Weights of a small transformer language model: RMSNorm before each block.
Each number is 128 + 32 x the weight over the matrix's rms, rounded and kept within 0 to 255. Layers, rows and columns count from 0. Numbers have three digits each.

# layer 2 attention output (transposed), 192x192, rms 0.0568, rows 65-127, columns 128-191
148137070121111151170139087112143143089145138103172081150188139176132179129117179082142107112229097166135067153141129116112151106122126045141116076186119147114105163116167099137132181117116142
115047094183122170043089103098129118155071157094083196091154090132140126114104152149054145058080185025117122042121164172111155163114196160057110148158154151140111127039120176146057151140080105
055083091136124135131096119097128104106146155145116114166133197134143162117183111141043089179137141194181153139157210089112098107139142152160153149118106184128104208122185091113142118120174122
131147105072144089141192116188099118131121086143167176096154148141147086146147141207157092132171155179081107122123127058146144138090092095112144075103133123095163099136091123131063112125140103
124166122142188141159100083123174134102100111128161158119088160113141112126145112171121135091127089167120110141170142142100160109100155133102159131119071161149113077189131135145069150170143103
101099093214166099098122124167083120107182207158179111187114099151149094154091120117108151131168161167104134098093162155191099155145145111105173124125118143127157101074137123162152081053110148
141212083138204108168105169119141130125087166112097139125244138161061174101170116098149134137138120165126120170120068137126158148130093102189107109148132102075094115084091129126135158095061096
096120068136131156153126109085141131149131108165164112125103126152117115112094119107142107122162082114109113103169056078092106134193038092132108160107165164115079040137164097124159082166077151
167155132178140110165121092171122081105124120149128125147169142108147067175131105122129177168121169092180133180081139160142106141202121021128147088215099143105144117064118123188075105115071084
108154098082103153094065127144110148129148112176133100142108135207091155144109072189112098116057117160053160136126102092180188175108117104146137171129111078160077173084158144094133086141150165
082154109166104137143123122190108165127156200117120089095168180208188115172110191139099150200139116118106119145135100166128089196129177138086121168165104100134135131152132134122128160123172138
134162156168212077143108101131096136127101153090116130119084098101147141135157119088193138156102105152157184141102124125226123122117144140082221101146099118181136137155112126146081143104122136
134096067156126128123155148149194121122085144138154147113128076107153089139141149128101223187188186144139110134147108148139103153133145138069126129165129156109124141114114117076155079082121145
152146075118083134105147137147142175132136087096136126187122109144128120115141155117083152143149152150114098157127133134179157133114127139158131103116146178052138117126153126145086178130143113
099122116130140173160165082127118200182162171098144135180122172061143156048118111179119085118090130052123109112170177153135107112113102155147172078174112079152111094153128114155149129112110078
093162145106090164137088086115139136168154135147177185124166098043144125101112134170043123113089078132070106134095151166126141142172092164131131160152063150129112134180094155201071157110151134
076133145089115143138139124105130099096155108065107143152098178159068146172132127147092076110141136164134158114157123154165135132121116171197109190146120123168170119097130091193107133087093115
202086134133136158125108071210101088150102116140097115142127119145118114218159142092142135161086097134190141140161092099053158164051162118122145150153143104123156193171060126186142151176094150
090109121144136085105137140084168136084075145124128144099066084089140127160143137140113168131195139122122144122113133135070071170128087147163152116081116140168121089160109142136184113127131128
122106104166118108104121104082110144075112126174081138150173195096098159133102107089179145143128142169145070182127106115149131162108128159088091094114149174162119118128089184189230154207138089
159118161156128130084139158100128102111116122169119045087091132152133122111097115114138094120169119128111142187143163123099124137121122139185141199143131054153097134198143113074149185110181158
143143098118065107137146166134152167091079102124145129122170159143113096124118142092149125155145124108111080120097097170190140126081140163153190126174129143113168133136099140132161147169096166
187128134194139131177195183105192093120166121145110087086098112095076110143069074135104115135111139142176175138145093111117096128110116195138066189211108109123154090122109143128117108105127134
134144136154171163096098090102135163095159042109096200125114160155137132039160146098132071153104149144069103143136146130106079191091163105141041099102080064129118124129122101157143088083111146
159133141186134084095147103093143111131123122072111129126145119188111154077102197120171134124182131112142085143145169086119113147133117133114124080129082111072104148129137149119102083157158111
117145155101155088119147110131086096174092109171123133124159106144135169121153121166167158116160091156134097151114097099068118107165172152133105101201109154134071054144093099132103135076093136
121135110113134110118083148101080117120116149075179098053135151159108099147156107093117192151120160126164185131107122166109123152113116190123071149107089148150186094161122054165096109103140125
161133115182139082117165119105077150167114185184148129103110163145088156093079132090137109103178084118197133097123138108104144137124158086171108157121195131101182136119114135149121043167158183
153103174130106171124113121136077123085117124157118141091112108130159138127196146164129147149104161130079175182182118175155135141138124137153094130113113125078129093102116065183060102096137088
184158125119141096094114125078135158116176117084106079096096073141085114147129125109155192091155111158115142116127069091135073160151084111203107097142097158144080093162168120091197153158078105
149132151067114158167169169144130166153150179106134128091107155098138104173107182099095077132091135135176138129080119079098167122137165118103098120166088156159076198122094106153221154138176098
117127143156110068131097166100150069107103156099119101176194120070142153145143199091107125133121145151118104113138117116165155118202113151122189158164150173091124151156135123136183103120137131
079125115142091104127186075078134170149131080126140127076117105134122131103122071176158058085136188132060135142102161149063166106147093119141203162154119154099138110103168153097108155154156131
099157144162131150143145158121066155144137072135151144087154126111092097010136164150145123147099086107124151120109122132174135103106165156121124196149151089087092174063149149116121161146103144
156123088089129090174110142102121139135147129125119138130086114116060162147135147128141153100080091090158174175152173129131139158099130143155133107098140128154143147113189173087128141202117129
100121103100095097135139156143151162170102112091191083101093131098171096159074213151111154121175107125171114071185168070127109122171113101086131152148136138090116083148112112112109079110080070
163133072134150115113126161160135085113113163110115096100142098148098106145053106103143081116106142198112080117125110162145103127141084153184091111131133115119170122150159071127147126114106130
121117094086131222133115125122090178105146127114119122148112115072089128087131120141144108159100088073159155122125079159169070103166131079120181164115149192095115092154087162147202118147153134
124190125082162170173159089143175132061136146119149161098150142100142175171121121175108102189116103121133124126076126138097139120095189147136158094118147123137182132172097087153104094120122123
154158190146105181061095149150135146147134097165130082152164130199110132086127208120083122091105111111123149112093084099160122146138138125170116142110105199088142132152128115190105141125115077
135155146133138142125116110144125099086208145076141096118161152121168112129155187188150109106085153151094157157137123120109140101155149109104055100145099138104130155131108147146194090093157132
195087163167102090077140087102142097105114127119124135115131142124145059147106072136094111165105156143139122123135095150127117122126146142134142194132163108100103103148092172126170138115153127
115175157161122106117106126091173154102076083136129173139117094117158144106161168158141140120066179117120125108146118145128070122152164116118087103137121147140177110112095125074109100096129150
102104136172093104116165120121159100157091123123116144158056112125082173166144153141143177091080122164094073103091187144127163109122149177073165145105131166168144169159063172176115113146183129
146131109121086106119124157068126136126170100156167179128127162180144117096167173127141165126163136137052111146115128113132129226124080074124120117100113127151135107150160113120159074122126124
134105106144110059162128122208088174175091167113145160125170114099172061095122100100122126140035119049099091107126111156127064104103190131103150127108130188142127165052080160151157140127152133
057092115116154051047119150091144142190113152127132133204146104117109154092117117127170160168164175168115130138115108121137128135114165127109129129136109147190193130188134125134137149059106075
162146139176158149119126139144137137093141129110108131109080123158090100141150121067133162078109112153097088055122124135145061116128130157126165114137170026140154107143134121072160085089103177
209204121147093171158129126156146183117086149172102097130138069172141123179117160117191117121105121147084190043156153031142136123132107158133094131124096101103156145099139140138155118107126119
129118153112117100121121121153169101147116125118066154113190111152157131051185156089169116111101144137123086087098126088067155160080056109103182133095099137126118179134161190154071122101110119
087127141125100048111109076124097121150178101100134113148128137173113149090169113098134175101112133162132106109182168136061122117138104076120124114100141169108144121133139121134126166148168177
093155128083106159106100107123080129128143147108123121142138111132085145170149115100121165120102072100095126095108166116102115118183127163132138122132194103098148109174101153126123142092133126
152160136136134138101142121126084130093113127131143131130130144168172114128179171108085106110123096186146216159175184207163158116150136163111136133121129098154170159067093127183103087076078122
136116102097094072166101140158101108127102130109132162164118110118134177073102120174121158166120098173124107120121117156189152131130126116142152130151041148184100126127137151137153185150134133
086088154113121167121108176143106115166116128193117150175158075147112087140157075097138167161120167116114172129147144116139110121128095080159114169099130074119106147159100101138109066106132161
151131129134118130160070125148191097122102108147150114151158123128120177133145095102103124133141090192099167143148166067111120083173177095127090127160122103074164170143225107172163147084107160
113122146134075121106172140104140125135138171101139166123149082112146116091146112137145132097103103177147120048139142172109101166132183142144088150110141151121125139141153121140140137104143093
117123170094081148127185100104072112155145128078150194136145089194142120153133054153123147153139133163099148079093142142193137138149101149158120161131125118134170120112090075122101135120128174
129142163129121106117139145107167150131110201130138138100090141130169088144122106126076117068133169134140165184132108115220114134099160149116081094144133176150168156147114138126156162140093146
129121096060107135140107133151134139128141212116119055128143072129114157101128125110138106072145125147143106139138093154155091136112106099067086097144179148180111097127118108095133157122089141
124091112124105139139183131164084138108111070146152122111133097080140105127130093126100138196127123182081148146095144187170128148197160173104114104108111140134160149146100110183113119163117050
126106148116157134168155175115178115107103142138153123079074151114092125111116093114158099085129136111128179140065078184102119080126117157132180185183169117142148076149135168169089111156136147
097050155155129152150152112103189182135102154178157121134138141133129097084127140177124114137159096126136130156096154087115107120168134155105156078056093146159121153088170120152110136126121158
# layer 2 attention value, 192x192, rms 0.0453, rows 66-127, columns 128-191
203114161096108094099160097092139115187095101084116126145150151050149166119068153076083174096107146110117154032111109055185151155146146181078102172102135125130113117124171097075158080118120082
065158143059131037100143093167123110146157112081155106163175176151131154104179111117126110142148061089156231190156061097105156134137126137123137201128137149105112134084126148182105131137168138
125081132114093110143129118064159137125087132160165096192131119128170077137140101099164081087164133162090154162053135102108154115133120149111134070135153172160148073151129133028135104154158081
129100099093110131154122140079175113156103151165144155179132172099129175093067053139195135102062089143102136128143100125181157077252180134128083113070097123151126154102158127107156151107102163
141100161144128144107140127176136132110121099133137141128129053155133125141144127074167110088120116078079143098059165150143095087160157078133123170180115084132130137074134117125107119108155143
110177095120115116147123182146151141176130109122093152139215112106139128116193154142110155140191138124159150070149099131087185133152065088159138110126143084127148118161109053122132097111121118
100156138090125145153162081079107121180120140116163121102115096116091147135112144100107141127184111105148122067221102129117109121054114113050081143130135140121107110201113131088136103141092190
152111172081157178081149169161120123066089126213102073113156072100120120132134188132164148153162143133120188110106112171150193125209142133095085104141113151115099078106133129161137176120142102
109145053139158039080057144115150150154086146156104042183117084197112158132116055159149129098131090154084076129117127149142158114167088085110177140111166072101160159126160099132172080142112063
152145189117119149135127129157092186145105194143124099121119151141127092119123141073150135149139063142192050085067107145138131095150190116135154149082171171168127104136086122119128128115151134
124137127148163096112100129179122111149164170085163149137083130167138125190163130161148119160112111079084149141112143153159139145146127095131179127165119147173147141076175134107106132144121150
151108123070167160150194120137168166091102118123130085113100097162063162128110173118177139179122128138169099126080100090126151070125146103126187115115182120146116140123127105107169153167102169
156135165076087124115169120184112127127115058092096180140171111082132085097187112140158165126147095088112097134138168101175143173149090134100115163116158211105163141114126112100111071100127108
128144095102128086157123110127123104128135121131201151142082147103163027100110122151140059132095120140156123110147177097160161144168121171138040142140121129110143189127152085137066095065076136
120118051057130135094108173149128128123098138137121171153161108085160154137079134165097107163098089142147126117072161197144135162095185182108103155107134108125059167176093197082134181087131139
147140064139085125131085100118087170114133171062045144089151113120132138103175129130182070199065192151088128112103152149116111170134120140200132087128116104153111164115096117168093132087090165
113150091178166083154127109162134120126118132180135095143133162153123109151153200109097168114157133073076194105097093088101176173156106038155132106144084099120148138100070143100118082095115145
108127126157107154151133088098083123114111091100065098088118173099136157128100116152139101137147136107153090162118106107078125119133112135162162118114115111126063125145125082094142136182142141
160113085109171062108172118087158116072187124202073115167120171158106163145202144092091078128109107171128076143112094104177145166158150165138184097158129113139132148081173085093151148064120082
075124183226106133095103083127148144146123167153150094113141201135105112158127154153143108114192134127149125122174114141206128171081127128194142140136146117173096197153135105160069061061122091
157145096144093041136103149089145126071213095139133138087145142159102099128177071091192049176099122124144113142086091110165155120172185115116110149140092127112156105129130034144124184122115163
074137125115090179097161148086160123077108143087110152062099161148113169214077085100082112143143107201131120169151147159118127115118091163123129116121176199148136234129112126170129107088177220
213089087139071117114104131149107124163115050158095099118155076140152117082138136166083095142078112144161097148174132093115091113156124105149131097184149105138196139156106121087112141150145172
132111148086132127112170080157083143144143134126141125147109117162159134138108145090158172074155074135180112115086126116116110131168153156144141122161150154115150094162136128113106097137144161
133184095092087130116150120094139167087036058140095100112130139188131137136113144152150112174102100074103117142121108145114141071113144110068097135176173158125156081123060138148096166040131142
153183169117170140077135176100136156098128140065145160179090137136115144096117155150141129187074098078138108151147172130114138116114104148137186101137146140190211094160058081187134133132118077
140179157153119132117192200136075136157096137211144097130142184121127122158141186060111122138126083147140177172078145103102163080113164148177128125072125118054147097117191127165179042166122161
192054126148132108099098167142084104135111095144080157127135116147105056121108132136130097187118120134129162111169120143121110082146163086132119139092113122050166134084059157121122045142180119
143126175093151132126113040060184116157103108114092120074131140084185092133119147137114224146121136072103115124113079145113111176137106124171114168106095164156169070129092097149075154148108096
192157075165136111139124160133172112150165137104117128112084131160159107181092123109077078144142199125089142119157069156120146123143113138114129107054114131194125182127119163090130138105173138
118122203133091154154063171144135132089097097112139111139121151162144122135149151155127092085119095156116117100097093115099133105112125106104109162079164176114184135109139139084114107096173101
075072107131204151170163156126134111148127148135201120098133136125151083181170089102163107105124131128076108158137094091151144153170121105081106089142201112118111173116059096145178199164148138
145134195139108121084155127126110140096138156107065132083120137137198102091162176169115106116166125163212120178166149074125128126147157197159169062147167080151135165111152167133087149118122106
134115101133135205100132086133106074101117133153153142130166127147123109170113095129122127175147081121158164175114107145177075161146088152194131077134127141128169143103177197129103161099173168
114182150107139171077132088142165103075105135145096161125119135099127088157110109101165087159059153123063163175174073146140137177043133168108109109132152141061118070131139082125084092073126155
065170130164165111140161128139160183121155137161132071126176136152161174065108116098126148170137135098120099075142159151105068147165139176122113093116100172114154125160105123095112059103120066
151137124163124113120176123130132099089115099105170096166148116111168088123128158141125111111153085178090140084156170163132124158123078134135132116084117095151119165160150139104155067083107062
075130108137076103148115202139081151128146112129163084168129094203126141120122085115184141144115143104080088096151162123145089150161103146127114115136152126168133166141143080101089153137122101
115143178087146116134133117149104145155202102179120138171165119065137163077140149123178125154147035141039162107108114135113116102131135111183094149201105176106170091165062109164166169075116145
113143142109107089119070128058105128139152065081118083147147136085122188138123134155116188078139092148063177143131183129152127099142084152128127133126101156074157108118117116136165163154150147
136135137130152085165066142131119185097133139158112165093085110132125109108136160085135142092054101134039139124122144115125082117130149158142108081144078144107150069141123178134144163141057092
121115133174119121131109149093118125156136048087120128121111086100120164138159159105134068122171184133134160145089123146131134135170134202168119079147141173097168147118150121126103114124149086
086159086161100129156077105119138112131137106141199165165072243132176156181109135100139106123105098088080105149135090090122165175109132121154161123106174075134100094084138097131150082134166106
129187109069142134109066148066085106146163095089183112101107096092111102100094100126111104114130084092101104157147148183107132139133129172141127154175116157167123083127174143142165052137133153
195040109197130184101083097140107135107151089123169081089160146113123110157136184182112150081140093118121135147119125110130119117132131142149150123188132092128111105155160154117070141140112095
135083166078138161126143175139122119137058093120100134131202072144091088133157131114140152125136148073137199151108093077060173099129153121127092142139140143119155148116179102065138161128151143
136128140172060150077135162169118122141123141133114133062106125118121179146151130127147120092112168072120167140141114066133138131118161179131110074082122134136141152179129153032145104172086068
153128148119133150094194108176082116141194160091116109178085122104119116100085180088128083119056111159114190148121128122084120111095117090079168097154114113092116099143097129108122134093157126
165126113085095165074115130098157146048168134128129080174133084119160186108122092091160139136114095147213170026115095126160146114105126088113142138110124131089112136158167080126102168134131072
138162124095150140171116134077147128176128075101179112198161105104168180088086154197089169102161085155163100089112152168112137121091147102080150132158131095150132135142143149150117129080157145
152114113134117193127113150085096108093144101148089130159164205117131151129098116133127107120135169094157135173106091103112134134117113160145089141091126113122107102125125134192075156144100148
132080036163067112118126108115179158115107165152107086153138098124119165136069049119123127113124107115120090088102145094193087098081145116136159058139127114117123129155104135130139191144154137
115141157157117102122167110087090093121169096063138112147093057150098115172140123134239094072160158089170160132147153116146126154180119128109077140143106058143173161107106177160087147111160104
079172193145126157149126111070098147140063143142166126120134149107129144156089127147175110109134105152177133102131109180122163126117113165154059160157115183115110159136126108095122099124114141
198089150110114089179161086155156163133148074110092163104118118082101105145169097151103162116124116159099143108088110140080123084084115125112104107161118167089158120130116153147111093133108186
138095124123104172124115159103167164179161127083150099106099121171122165146116186162114148144095170082159151133187133093105083153107167123110094102113124099118145117112158093148131175103110138
133163113149135129141100138117185147164107133180234169201117096133137207133146087108123124133055150108125144063102123155207143125127102127113144170150098089161128150081114133117116127111166103
121102173119091100158159125198182150101159127138115118067142145133131099167141112137092140144097144133126155147102171163112117110118140135157172199121141101168147163121133104136087126138131133
107121172176094146105140129103101142165077093110210091126126136056133137174098127168135098168114143163110145101159106114085135094123095151070135185110179112164121124102147075149120081105149174
154143138127113076093153149106165141141147079103170112161136154152180106099116108107151162122098071110127071164142153095171084166150138061107112086147115116095121132162039144154138101115132117
095115070208104123128122110089161150092210138091154065105120089122085169098104095064144126120102213136159095110174110144136146117104155128114137059073166087114219174129119151107135066146126135
115114123133121121149120098147154164104146151076114105157130151114130082096132105165096172132144176106157151147114146134119142134143132115163190129078152133155138176171173159122202128114060096
# layer 2 attention query, 192x192, rms 0.0454, rows 96-140, columns 128-191
135163139079115081166134073157179153123108146134108117098080118114131125118106147129116078112132099114147150091121124130172113127155116134093150126099105080140080166127158139124112112137143124
061145054166077193058120075170157111070070170104093132086143114166131163113128139115007098137131218106161112089116139154153192158106085157105093121100178122099152174121167109143194090078138102
089159107119139161141136129132131112085089118124111098128124148154148120138062130079128146136078162126071090099128146159183158120130100167114160084108156089166154179084140104156117089114113074
120123123171146074151144084182160116099116136149148133110096099096128143126118104120103146084126109138085122116127126136118084119211158139089088163123131102153181082082155116139148067108141103
168087183075138180154102140077111138211166113111178167140101151157089126120126096137113112117082100113156157122148162130117122111114156130109135147084125141151114119161099134093103125147156173
146166115162108126111111150117147112065108097127132075095124125181155118123091145116142120121117140118070093127151116152170171089163124131142123135123138114110121151127138084132158101132131103
080159079174114179039130070191153112075052142140064074098199151193151139128088164115069132154112188148082095095120081146177127111132067127099068105131162128091147201095174093118160058107129111
101143189159200099118137152116085098188117194131120117122169106093155121133105102118110109149067127133149134142098116159195106107113190167092090098160107150171159132103146147115125128181070130
165118112108095085139172096134126140132166112131099178056127136102108098206122161095113148128131109154142124127110113140129102129159088108099136157143073108104109137128150117157180109146079129
090171118137101160159214184081160114092141168091103208124105125181088142148175080129169141082159133150116143150114142172143097095095149161145147104117089056147111097144155121162167162171114093
135082137141147165114115140114175101174117152122106152143132150105108083125113121146105107139107093155133122175081120173055098142090106156129093133203104089124087105080117184143137124135132135
098181170154144065073107130161130129205147089140160146116093092151123151124128153124123167135101111130101120085089116087145119125118099102147133144083132139097097176090171102088109113142171156
103139111103124108148146174159160164098127130129160135119148152107136127165161119106149082161147125128097065109070110152135127141195132156124102118163122167115114162158120191156159120177107083
147122161183113130172154061123108117097079137075133103143109103083099173190112165170101126126088147096163122138162155124159142116208179085170128164121167148057130156114138090132171117170144096
141130217165170117088099178121133157129140184166127150116109139173078100134125144169099095162154117112133078148067146100086164092135141122138115157140157135116111115074203126089139113138076167
142120088145172090187110145131213134146101131179070131171141135058132103142089107156122087088172104117195105146102101094118158089151116161147160127074166117156099139168107131093141101135090168
097107130124076107127137157124103164110138133116109177096122113162181112079119096147151188153049093186121115098144077113116136080133125133146174105110126179092117089162115130142111160091146082
153130175118178112111158092091201104189122150121068067181155158150192138118099121099102177140166121118124174139167142164125117134141171150124158094178157160118081110188109113153139121083131195
094160153145149067166140184137162107158123189210070151127097094122134131159135160129148182149123112131120158095083136126129102168137098123146057138110140110145165125100050137094150104081179140
136147141123050137137197153122110105209106109119175116146189163128161107115158080155108091099113071161083115144185111106172141111105076143212099080136127139098109125072180128174113157111129179
111101184185137112114118143145119144095137156088133140151125137094138120135054165155163160141114129137084135110168137138133168118198129110130070194107130085152067205133131118150135069105076138
116127084132142096104129123185134158096166172094093173163126082143168108184107117095099123172228123153202100156146098188102144115167122122218145090120160133154140130117146078125109130137089146
197134127150101096130189083120112167167118125119113101144147115106151148084159117158130141138144141132097142134148126117099103102118151086135128097168128153114113161132099154149194141088111126
053096125178078162113106124142081128157112065111121201134121150122088181119110057171133185192173160106143101195145189173112103140081158053084143157117147131156173064146106089185123121098132171
076142106124170095139081106094118152111150143094187150133065145144163185088159174069167106138139127125101113166103124167106136119051138089162156143121130138161086162151104164155133106139151169
094099134173131149059112144101139140158118113081145119116091077169150083105132106075082169117177158142128086086112094108142149132185123140150107151109170164144099072092176190171107082104154157
052152140117101117188184103114125105147091177095096160126149174074114104127095126116171165132154135073135172135059127119138139155154102149128120133095126119178140127078111138070071106083168107
117152106121188090153091120093115137087111156023115100134145155186083139107143124109150119064153150097062113102161122178097164168135116066117122176182157140063193164157114143144142119093107152
134126183161105164092162146139177137098140130104163096098053117149180105211171137153101076144106112090162162169164111152211133134102147117133137182142106149105109164118069162084079131103098095
018133149113135074192116191126125112077131130090148136131147131103129101173101147118176147188174085130093122112145076134086092122144064122118100175120146083097157147098128113127152045171178096
181098127125112137131135169132147095140100152116147128154093150163119163121158145061083188098114173099144131120112111130135150124096127117157116129092140100140154090097114145143132112120121150
097130097130151186160184160112136093129142110157137081094104087104141125076132105130133080170132123127137147178169087120159105132117078151165114109098115110184131120090158118098101094118198198
109118094135197139137156154124139137120086101171070148128117095129125173104111113127152124120132149148148101087178109114097128119146100097120096105144130116106086112193098086140114144115088105
169118147110120079115139160122099120165137154123113112068171112093136090115184116116161163130142097062114115124097132121135101168163170104185177129126110131130123119120117107135126149142139116
128103131103119107132208122136065146163124139095120134145203143051147100082147169176163087191201044076186135124147095134140171141104173065138211129150155029168061080166027045099129213179067154
127089139094104129148170149072080097104048140078114118123125092052103150171162156059137092128142125190149142106142096159112216073168086092144185108145135123144107152172063123121143201114105164
162106138106151124097118154154136127168109106130158135108172117169107080100134168132104134127114103093100129109152118133133131103121073116084131141052125107131132126099141154144097118163162142
161103104115139070178169151150139158145133142140096134138150145085137142080127160103135111156156092102212104113085105128187164135078162089170180122130141135194095077115125134108101188161140160
092152109140127175111127143158154149109154131099120118131120087127115104121068155148093145123147098135130148125073173095170078141123086151111146150108145148118167148109197150141120063126149123
098115113142130015138120126095192155129099123145182135125163057160113148115108097145134114078158109148098165153077142156192083143172129138149187069098171139076190115104124165157164121095068123
096137118144148156132051096165132150132148172178146095097131150137119109138170108183160077139137128164126128145142090166157155124049122156109118131051147156147107120151133098108073105080127087
188114112108103120166080138148120124114137132135102192141124108105094155069136136201040114080138146179061119080064130132138087166105143146155141159099170103158158149152137118133150160135121143
097145157070123128137127098113190087147143132079119116127138126085150176107130159104120129099186128103147114086102143102070104118106092074096141111129067145100087129126200104097187170119110140
096177057115103134188110125075183132139126109121096172132069105102164158168148096154157111112053212108131141096200130137132139127154137080097105195175119177109084100123130160114141162173094109
077157134124152149086178103096139119110153152149116145141127122022116119122139157169121157154154143113127153134153173087121167128179122136111142153128152092137135147083123114136094130080117104
# layer 2 attention key, 192x192, rms 0.0455, rows 96-139, columns 128-191
158139139146160135080145145101122108118159107126097099139138133169101139140140155111088154133138133154120119134071088131137123128110095155154129089117145128141173101133188163171208145129143120
090144155131121185080192085193153070120185132079034076130234146126173147164106163114097118162020149114118137093126151143210088087115064166124155108095176173145216220065120160193231059084175140
151203136174156142110174113153159081139211111111065109085196137164217138135095132106078126163068094114143104167115175154183075050170110133153133093107144199156182224101129124187184051085170193
141152119141102093177137135113138114087145130117093094112090076132098134147141117075132184110119110114148116143118098141150106188153102118132151143185141126153090101088093116158099153130135187
092113143166126084162094123158127133102127089166099119134143129150122104104161138119103180071149140117148135145109100150123119136124086180130116084095132102104084124119181149132147108062121102
079094147084100159125115092138128111117110110113124124144153135117110158144183169093115082148107143178156166097174136097090173154108086089126150100151147112078182115109124164135143088121148140
175106119127120055168075177079094186138051123168223181133049103139079097092141100157195109091247083125102118146150104123054146177137207083121109172191089090073043039195118098060000205176082093
133149130135071135194166103172172130154141104167155148143137157142156118130130181081156163144095139101093193105104153092058186124126165085089145140148098102117144064120099175137123144131154118
083109133181165125158143063120117142133152089099153156147110126086119170110138094116165098113178162081140150106134176059120136179105154149173152109134158048121159160103118166155111103151111122
151107142184133112142130153151129154143124165148114115112117126123164082149108136165138160114183111108088148120126101113118143121147134154120131112136157119142082116176178135108092111094132143
088141118088162109126105119140110159144103099098207089142127098164086154148109117066097113109187100126164157121127147119117100120124125146131154174120125181133166083078145129123147154100173117
126137100076167094138174142147152161148152121109146115119142140095204108133113127132128117119174143120106075104122177142180102185155187105120150138163183116101137150118084114143158100158092075
108091095151141177113160120115130105180139148136147187141131080130133147130069163180027135136148121178153151175120117055114134090135168089074102136131086131160132132109125109115161115135110180
131131140158184079110140145089101126124172111120128138045187155112145124045178119100207076088134109135107105137110111114115132073105133166077170101139091064137166073111110194166094158118148158
156138087075081147108159122087106140111144118108129106135103108142155118115156112100152127116181063150138149122148134128148072108125117101125108139076119105110157125112101127139131102127140165
101125123124160106085079131153136142147119097124161118137094084147157146127062170135131200128164098154103173034107126136136085167112143107101141149126184153089170121110123111144128136154142115
055125143147165181128141113123144143113123086160112125126148121091103137117185154099144159163107147114108112135148159181173092128121137098159113112090138111151137157097128112149097151106148155
076158105099158106177135112157125140112133120142166145123116210124112148145135141127205118148160173117144120150126143132126136098154064162157108133085118100122134137115109128139086132156152128
117150151166168157082140106122127083078076140087155141123127149137130082166069131130167109167126120120218091165154119097186028172132165166088109118197043118159068120120119106157101167119057104
118090115117101114183163148144154112178149103124122118122111126030139137142147166118128183142111186137139114138105091083122133125128182127156110167088098099135131107081162099069202161164124091
100157082149121131144178121104102137094109121170175092129132131121141148157111114178100142127199132156167113181085072136105105139104143145118131148137120165162124115156160146123149107182125176
154105086107147184144093128108109115119142093146146137170125080105084137112175137113138128164154145118110171146123126105109125119141106088105109139094139124122096131169109133108131069122095138
177171086114103157104137081131119160161177125092145173145110130154123126096112088206155127149111154059181147163089075149122164145149186146115109110133127095115083070112172121154144096102184116
098164133175152099129089112120158171132128157136124169135126158119175130098154195105199142083148170130066119078142110126141133107120086088125118064104090113117148054062135136113096080052148153
166095077147111157120117129123108092124129133096100165118152140140143141092094123128104083131164137184092127098120081175133141154111125148085120120104083134099099103139104140114110134087137118
123138162106152168155143103164151098080151101150146117135181120114084125129145075136203126148195097152112097170115103156111122106091116134117116117127124144116124074103085085149164096124074116
162138107100121098155110137157103095135108109110149100155103119106138182129127166156107130143079085212115109127162160121124152074143124124128159161105150125118106159130153138119150126139089105
113120173121107126134089144107162149078145141151161149108076126162101133153133158145125094167149125154124119123117133132095135145109110109102138133131097139178091123141144204169125145133133111
081120146163165140164114116125121113141149129104080211142151166145202150073132136124110208173130111156180138093127096131157098119147121121113129193126101162125083131153145156116172116112104115
132088091134130105151121115139077164111160155135101127132081163106115083142140120167112123150095163162186149126119123099103116183136131146115099122068036076175079129138168187107136169132104169
115133094122136109137135147079133170105111124171150126136077117137135141083160108122143133122160112160161114180151077122096119110086133132100142163180106108161072116156147162108153177132140141
121142136071092124129113134119123154152058076100133123134152125143113118203077153116116128121137107122153152082126152114160148092079135104106082177161159150092107163156103107123140093105130182
148098113148090105135131145126117128163170148115114156084133111125129096113124168107091147142143125049145124117130070129119106148135203129095102188135107096073111125129120126163117184177169127
118080107152062111179108112070108199134147132101113141166098153130126071135165105106065191134184110094103146128118127159108104146121136119095089143105126072097156131111105128121093167200110138
153168163128151143127169102159161105091132170118103152143146126126152127155084148131152160134070165150144149103142171167140157121161116147139137138141109165150174155079112145128175105078133154
172171076145176137144130172169157159123171176116166200137120104134142104074137135150142114091118094107109116067126077109127125130120104085137134126126135131096106136152171133129121071153158049
119154153084129131160126120127164162133095116166128154163088110054147122155093136155164161153149111094129123128154119115159140118113149164094137129124127158140073114099137142131098099171155128
103088100128083140168129134094136166142129136108145113154146100125130148172182088083079152116123143129142119100108133108122118142124147157142129139125171099093132136151125104126101121167171136
150195140150184143083135072182132049082168133137092181065217143212188111095083190138154149194000084127150057093171190164106122107180081133079149161142111158135255176104101175217224082082163187
130142090158128201132154131162138105120119157090095129139151106136153120117076129111156113157102098092148110179165131125107114114096137095140103121128122176124117123162138125097131130108137135
164103116097094144115133166135162099127129113121136151102142128050094168161148127158119099159201135102130154152169144142123170141157118149170150111165140106160114120127085100156189187110091117
166136111138072103153135167152099111093129140102135101135129163092161166159075165147135154170113139154145136122153120086131115078129163156138114085133104145135171142149113111129084126128060127
143115102112135187131100135182152173141141098162113129124133078128138172142118176174117166154125115113125117081115124149161102161150141137063114092156103088164122128146163118109079153124105101
120090166099137114126128118156143073137133101114094075137139166102122150106153145116179125113147131151108170128090165116134076163164129140134211116103125126167112163090109143107129147095153121